config = dict(
    hidden_size=256,
    num_attention_heads=4,
    num_key_value_heads=4,
    rope_theta=10000.0,
    rope_fraction=1.0,
    qk_norm=False,
    attn_scale=0.125,
    init_std_o=0.0,
    init_std_up=0.0462,
    beta1=0.95,
    max_grad_norm=1.0,
    warmup_steps=200,
    max_seq_len=512,
    train_tokens=207700000,
)
Each number is 128 + 24 x the weight over its row's rms, rounded and kept within 0 to 255. Layers, rows and columns count from 0. Numbers have three digits each. The size before them is the row's rms in percent of the matrix's.

# down: layer 5 MLP down (transposed), 704x256, rms 0.0803, rows 458-474, columns 128-255
# gate: layer 5 MLP gate, 704x256, rms 0.0903, rows 459-474, columns 128-255
# up: layer 5 MLP up, 704x256, rms 0.0903, rows 459-474, columns 128-255
down458 105:145108152141105092095098116135160102120111076098148130134097142116175144175152204126176127141135147126126066098140169140108117161093151144156120175105106119127088096123113138115120112116138112143152123119133156145157115147123148156113144088150135111142170086125119133111091130143128133158096090131118147175160135141123127088118135123159124133118081170124151127146107170112123091145141
gate459 100:083118134121142118152107170119158181114100154173121128170116128131127132151169129106111111120137106134100133138142134085133096142112166118120125105183123112082121135123134141140117129099130126112127159151116126116118157110174100156118144148157147130139137105111109111109111144162143119103120103113115132125152136174107140092097087123154152157112121100127153169109169097120079117078142
up459 093:112132126110128145118121113166129098132112111118093104115121114135114083125165108105146080131113110126105119103091117078157089134092146104127151142131155119161141114133125138120113101123150150166173151130098105074174115123166119114103108127169144110110125141113139159156095156114090130164153076127127120130216109138166111120150117109134138156120143085101146172125144143140120172097142
down459 095:152135170130153133129144101150111143134077136123144127114196124106133154157102117152114119126158146137125127111112140118143155104178134139136124165121115122130089140130128109126148130107088124120101151114109147120155150172103149100156090143098122150145191123146127105064157168144162113110170118126113146118128120183156145099083105124124112079115151137125120122196175166157109093162121
gate460 110:134119106144102133107146131138128136165152184165124125133096100100095129081132134087096122133118122142118116112136120098141134161136105145100120154178149115120149160093128162125152108173102149180148148162134085118146118109095125135177084128099144129139115123138126136134125145087102115128184185146150160109156075168121121169104137127101123110144150164168107133141107150119120099169143
up460 108:125121124155180113118115118129131169160135136131170154141167137155110115160127129124139160102115122101151126117171094114080126120148098142122179140161150170134101092072136128141103105099124124079131120095108138127122169171149115121091151132160151160097110170121127151096146104167129154138100120114105128103119135113127141119158104136122125166125111096114159102149122103144165108105148
down460 106:118130141130134112108101138139146138110112109145104151125136124145115165125147154150160109126107110155132114093118107120166139113147126161095130123130118144136094121147091108154132108123168162134091181130173137143143099132141111112105142084133106120121109145103116140097160080093161166133131164152130143091113148152138150123159101110164130099113069100096180159124088114142084151125140
gate461 108:124158131091136110113130129147114162128131122137142134114178173123120135089124117135129120125157062133122163132173106111097161107155109127170124076156123133192103126133139152111125113110116130156180155107095134129135165114145127112111142148132137081170141110094099138076094132125157086121139140126145140085168088127149107135128099133169131129160154106103115151168149173121111131093153
up461 100:154118137132146132128137186114122144126097173169131118100178122147161118118159113123141104156150099128123104151131092154078158211192145130124126111121126102164130148118112137103102124158100108108136147111114111147141151117152094124155156158122137104146194127106140137099120144162113159139111098084151105084165101113112163137100108103116138086144126117106128142108150138136142166119087
down461 111:163144140139179080113092136132145129081135159116146114139129159126119131141123081113154115141106138136104170146121140100134135129158137132143147101139112153108140093151136127105105099104137090133140101118127130079128166149125117127126091135133114120103114167162080162091108140124157125116160141137108151122157085177148133144132154083124141082114167126119127127143138100137098107109188
gate462 117:153125134114158122129129150133077149141119119096164120129144136139087156168094114135081112109111097116133103116136130115105164106141129141132142133129104131155122095168147116103137153126087092149181155164131118141146102138135121130141140165112126149133138105152058142133123119114109146144113156130125171101151138149097152129074126163109132129157121129059150118156131172100160185103126
up462 100:117141175084135093136098112160135131109124095141137169121157144121173163121171166141102117142106137161152177150129112127103136121154055143135134114166138114165151099118147121110128123119135146130175124145153120140136152100130165110091119097137144159125103160109102108107116141156075128135107144122168127110165093099171119140166147150086126143127134105128130144097154141108155163164144
down462 104:167126122124164122136112122119116118131124198075134086122154158113142101103099130092149156146149115145136144158124106121097134111124161138141135125117140083113094144140101146126130117119157093175112177071121113173115118111115154131142110149150165153101133166117132105100108104150114101119185102138100083125126117137148164097149143117090108083127116123108167111132095106127093057154143
gate463 097:144087126126107104139137106166098118148167127116129103161129142116145121115127115105156144149125096158119139085120148143155145107102106139155134137149155133120133094159157076130112156120118134130128088143108106119056121101185145120132103115144085103132132072148136115133148131162153161099158136121154124123138149091163148148095136168169131146131131125165134160173125159153152166105152
up463 102:102115115186128153114151160134116129151128162127133102158166097162093153142139152099115147110104117099154151130121070156153135108122104095168126133176140107114138134172143150145124122138125099192137123105151192141073111126147130128137177145149112103153160123121161122120133119137112153122184105096177151124149129132139088121119174106110098109138126142119162101137131131078115134087137
down463 102:129177115100118139129109093122114134124113110139114122096079123134115145154120090143094113120133126113111142145110125120181127161124137124114123145132121124112154173102078133123123126120176107167149120125104136094112115099171156144095110156152125164132137129189131146127111101099125078132149116127118176166156160104083127143157093113116096100094166141104096127139166157117137163153109
gate464 089:097117104139135182109143130132121103117125144164117120139134137148139138149135113122111109153149173134146151127129144131160136101094149136167145137131110122101122122126133124133106113107093152089150123176169122096125121151150100161121117120082137136129162098114084144105146155149148147126129121146140148151100119159106170089159135105120135088123117169163145121118119108149104126142147
up464 103:149092141095124152152167080134140134088139139158097093144115138131095145128145102132096113166137159131100102142131095156094144146099110139126143066097097142130104144151157111126140112163115149158135106129158095107129091134096129131082101102100186084107137098125119149103086139163143153142127129128167110082142116138104127114132110164128130122126115101136106105122158127126081066156132
down464 090:125143091094139127108118120138115109158082094119120139129115120130106084126109134122101113106136146149105114112148180104105138119143112112149113134156131124087121113146130146110114127154142144128154117139106143131131135128141166101111127154078120097147119115119134156103113138126154119084125168148149127162118083131133128134111137115127127156098135141130128122120113090146103117139117
gate465 099:125090122141088144139130140148100118129103121143114110117146103099077136098117155119099191113085131153134141124149127133153142093106108178141140131122116121113148126165114092169136136158151136136149151071128132193127127093151112138141106081131105102158179098148155068162142118145160132144171158134095113144116120094140109156118145129152111120137124135170141153180162127139125089128115
up465 100:126102095113147111096157144124143158155123132168161124157136125135187118151174099129158156154139133099102114127142120107102130137119123094135127118157166126131153101134117149126127118124101133102137144095148154174146132143131139119115109137138149130128136165109126123123115142123113125139089150089141116082166098117152132145137098104086098159117119150064094162143098132100147180114106
down465 100:082117121087143128128085123111113129131081106113112145128127113136122107147111129136162148125117134064145118169120093119132095138137136131119198124112140135133062100120130153139110142141121138171140146145123126162116182106151107097132109108132142093105086153105101115105109104125080137156161147154135133107133098141117115128149111164124103144122109127129115102093158136098159179124133
gate466 101:170136125154125146095151127100105138120169133179141106160108122136123131159165122146130132084156113147102160105166119098152138135137130108112090127115126136126152116122159125130108133145103132161124143175106126079106109129134168127063154153138153121159131109162169068131103103167134114150125183129108149122110142073137163089160112104138127113092104106127146120120143138122090128129147
up466 098:129145142133136111114132156112125141126133109097119149154187115127146086154117133111138083087106112100132144132149141157106125141069113132154103179086114143075128156097155079159127131085130114084146139150141159121088139124186121156159152106138144099117107144150127142099160130126142155086130082137070125127159124071125170149096121085159135105154145125131143107147114165169133157191111
down466 099:098099098086100088160148126091152133081120125117122161125147088119122165125138099150132133137126155152143123110123105107113093124081166189148131135179137142188111125115093150117159159110126172164103123134145121128130115117107101133128149157142101123113111163161131134148113162133166134100152119097122134120147149136127133121145148158133142125130135133108134162101147126130119145143136
gate467 103:178123142110115125119184143164111111113091119142142141116162128147115140120121153124103087098114093170159127135132105163120100131146105140108129114095124172156125116131101123158094159114122086127077107105138110103093111100095151161109128179152137119164145104141121167154082148144166166083092097143126112080149133113158112128165111105079124133117083122097133101153133126134154110112132
up467 102:100169120121148092113142139159140174125129143129127125127128118151135130140148131126110107118138145139161101120129098142158155122079143146096131145122132176143078116178105121105135127164115090128106108101112118116165084131090156179123152106120138143119096120124118086118153133147165091142136091154149152098142154149105147119107113143121113150136118144126127145111173131092183132128086
down467 106:141124143143148103122148079133137138126091129114175109112141098127116125102104155176144111118178118131141167144132127192128151133146122128083097141122090090159135143118102148113143116153127103143141123118118144137115072144087150157098141137091131071091116121128173128135131135141152108108151142126163087133161145153125113112101110124125110098135099147127179100133117118121139161110131
gate468 106:118130136094161134136136140136121119127145123139120072148152140141128133110099155138118142120149149137140131180122086086103127170153113141095116133108154124150115119104106098185130168117138153108127148129117102105129108082108096171120131145104151110103090123142103150151048156117126118105148171150077104110150150161110111107108110119143177109133115107116109165130095101082141128141125
up468 106:139092120150123077122104137145128119121109091124120162126104114117120144159128161103139112126124099148093156096098090154141100107110098127121122114139150145090129138197139125099153100123135107148139084130156136123121139158133139120140145133156147101143132081112148127141141103135103124182138125109126115110131121134153090106126139090132091154137134123082142158131127140131142100121102
down468 094:147091121140141089095138148150148117095098114131095176145125114124124122128118116140128105110146129135112118093107124116131127134085180103129111128159133156099149157188149123095123185095116155127147101129151139150114114131098111124108151131159171111129107119071121164138186142123097122145101111112152100134133127175150082118142133091103104124121142115105094134125128157124133143112126
gate469 086:094174151137164136157123110135171146109128170122140103111105109145168105148106138130091122103106094119116109092099128136172144133149129136149153137179077096122115116129099125143129103109110150140131101161145164156160148139167100109123157160108129131089094110135122179115136169090135166176096176178131116116132113104157105121180105122114128106129148158120131115119152118117116142151155
up469 092:125088140133143187131150152117143091159158083104139106159094098097186111102082124090111138155113154117167172094167109099103157081129170175157109137152143149141122147127108114141118105164133087153091091100141084126148105164120151152155137127132136134119149164126121144148114124085120124115110123124149179154080183096142129133134136137165123137096113147101136125107135124135146109141126
down469 088:117139135145108098110118102150153150144106115099098111134101146127123184119128110165126108155118112152121114133135136114113156101113098140126162112052156136139108095099105166141170098184145110111124133122122057145142119128124106128186114139135166159158103095136113105122087085145120125098123125149122116090215168143156172126116155131108123121112113123125152116122133191142147127131150
gate470 097:120151130142132151107136162116108164125123125125167148140158130141180119142129076147095137110111133097084116113141157136102117134106112118150142139154115116158160176152141123113147134117140154120168125093132143121126132105184173158106175131110055137138110149151132125089130118120172061172099162147096150105159149138130119115155118159088105175094132137126143082127167130114182157144110
up470 096:103138168138174147099097130135117094145121143130095113134110135116160126121101189117082148103125112137165138128151098116162106107132137120127133152168119111133141132087145139099112201139130134116174168151139160165128140121129113090099075130138112170142110131150114178141087150103129112119155140130166114153130140138144140133135159128161133166129116110148128129131111135108143155104180
down470 096:134130069162171095098128161104122185132114143127140122101150142158084114128124093112105173130151132130139135122093123185099121106084139130138177148124154126149141099186132180124103131094127127146111061147176119125143075128119143101123116131142126124126125164136081086128106144147085130125150138109111163154137158128122098096171114149086136120117138135124114087168122117121107135108141
gate471 089:133114109105171152120171174130121130120151132121054120126170128088137136127124076123155124107155126132157145130129101179122162145121095093141135144117125105106147140117107075112109122115122094156129133159114104141082117130133147158176168123153128090110156123107092110110113118174115134123182129147155123130109118140107116120149124086122132124163154151095101146124114123123130186157175
up471 087:106098072135127109143150116144128140118114115135150103138166117121150161146143151116095132139104132125143096168120123174098106141145139124135158127139097164136160144143088149135164140131111094130133105114112143095145146138082129109100161163143084104123145184077134155137079170104079090139100135120113145118145149168121120127130158149150143165163128108119134108163138138174116171124181
down471 088:100128106101145121115113112133150106125161141153111118130114153133157134111103141114164148145139138152115091181118101106116131081145169102149155119137095122120115129106119078083105146168168138111097131145108144157142156143128135137140106066103146135123142093126129152079109153120085158165141157115145139155078096166118144104140132110153143104156140145099100121145103089147175111165109
gate472 101:112099148124115101123137136116132111093144103126090110121160118135129138162145092154099143137129140150088125098099112104105118131103148112136118059181085134097108134144120102160129148083153110120116158177144144106105085128131148133097104121145134176131117177170116113128148104132136115151149104111090113145156093106088147113100103091132088110127174136093130102167117156154114127104110
up472 104:111098118083193159167134089134134148180169088119121101113161158148152121101114127149140121138131127144128159112133106104098114122125146142139116099148116171146166100107092128153103144094078116102073140133135082110116115134121151142106133177128078113181173117133121151149113145104122151096126136137125101119152138134131126132104074127142137107158109160095125125170127137144161130106138
down472 106:155174122098097133115130173110097121080141101139158115123136110144126180129126154143162159108123132132124097135112148136086118142157122157167097130149125123127128109100128129083173153197144125141135140146142157108127160120140112088145143086170090127139112100111119125077109151118133160114117099116149124116135120169079136185085146086101124158090111138106114166157155081137152123116106
gate473 105:120120191209159127127149108096124170133117096093122107145116115149118134105105095163167136105134138140123147139174109108080099121119089142161120149123113115098142121103171135140119149155138159127154134135132124102066122088133138106136127106143163155139137144114121181158126119152131119119125150131098114133121107125149142137165129107166111143151139126130173135123119143111160107142124
up473 102:147136153131136135156165094142129132116144175112134104138155123148141183124104151119155149150156115128154126065127185125139100117173140145127132120182095156108142127135114125145118113147189094116116142122127101132106157139100138107110119149108122085120157132158103114073180121138160162141130186110095122128113176122106117104134116123135125152178144087106127127134120156149141137167095
down473 100:156119139122130155134110105145177064138166182137121133171150143115150098170148130119151137140170104151097140095129148148133141109125146128100159127112135092121155128139160101112079127116101121140158124156136105088134129133127093104104142132150139129108129117118103156130149114154127131161156090096124072105133130151150143194138153093122130103112168109155150133163131121115109083079146
gate474 084:151157151102143141109086075107109083140135122163163123140137112144129126108129135137161159147102116105143137151109116069149129111148137175147144102116126100144150115124158128128121136130104168127130096140160111075103118116143145120151156120160160153121133148135158206121154159112121118155133095155116153121133134112124107125142129115112127105114151097112116147145131086121153163113134
up474 087:112128151131146111175108144107101091103133137134127101145135089158132118128089146117164105154136085130133115162158125175168129163133136132125135146111127153143151153118077101130121088095119127148108128123187147114133138183094116135103128165146147112102134117061151166111170144111116114118085106134090120154138115138155092160089148144120173108125116120142131130101137143114099125153093
down474 087:123109129162123095112153183086113120091093169126103138179165106100138124098129127152121126127087164094132133092138159159094164112089137144129115148130156157152119106117128156147150146169090148142170141110144119130096087141124087137129146164139166093121106133137174155111108186128111138132118085136114085159075146151125147120119141172102138164152126152132187156108130166124111139124134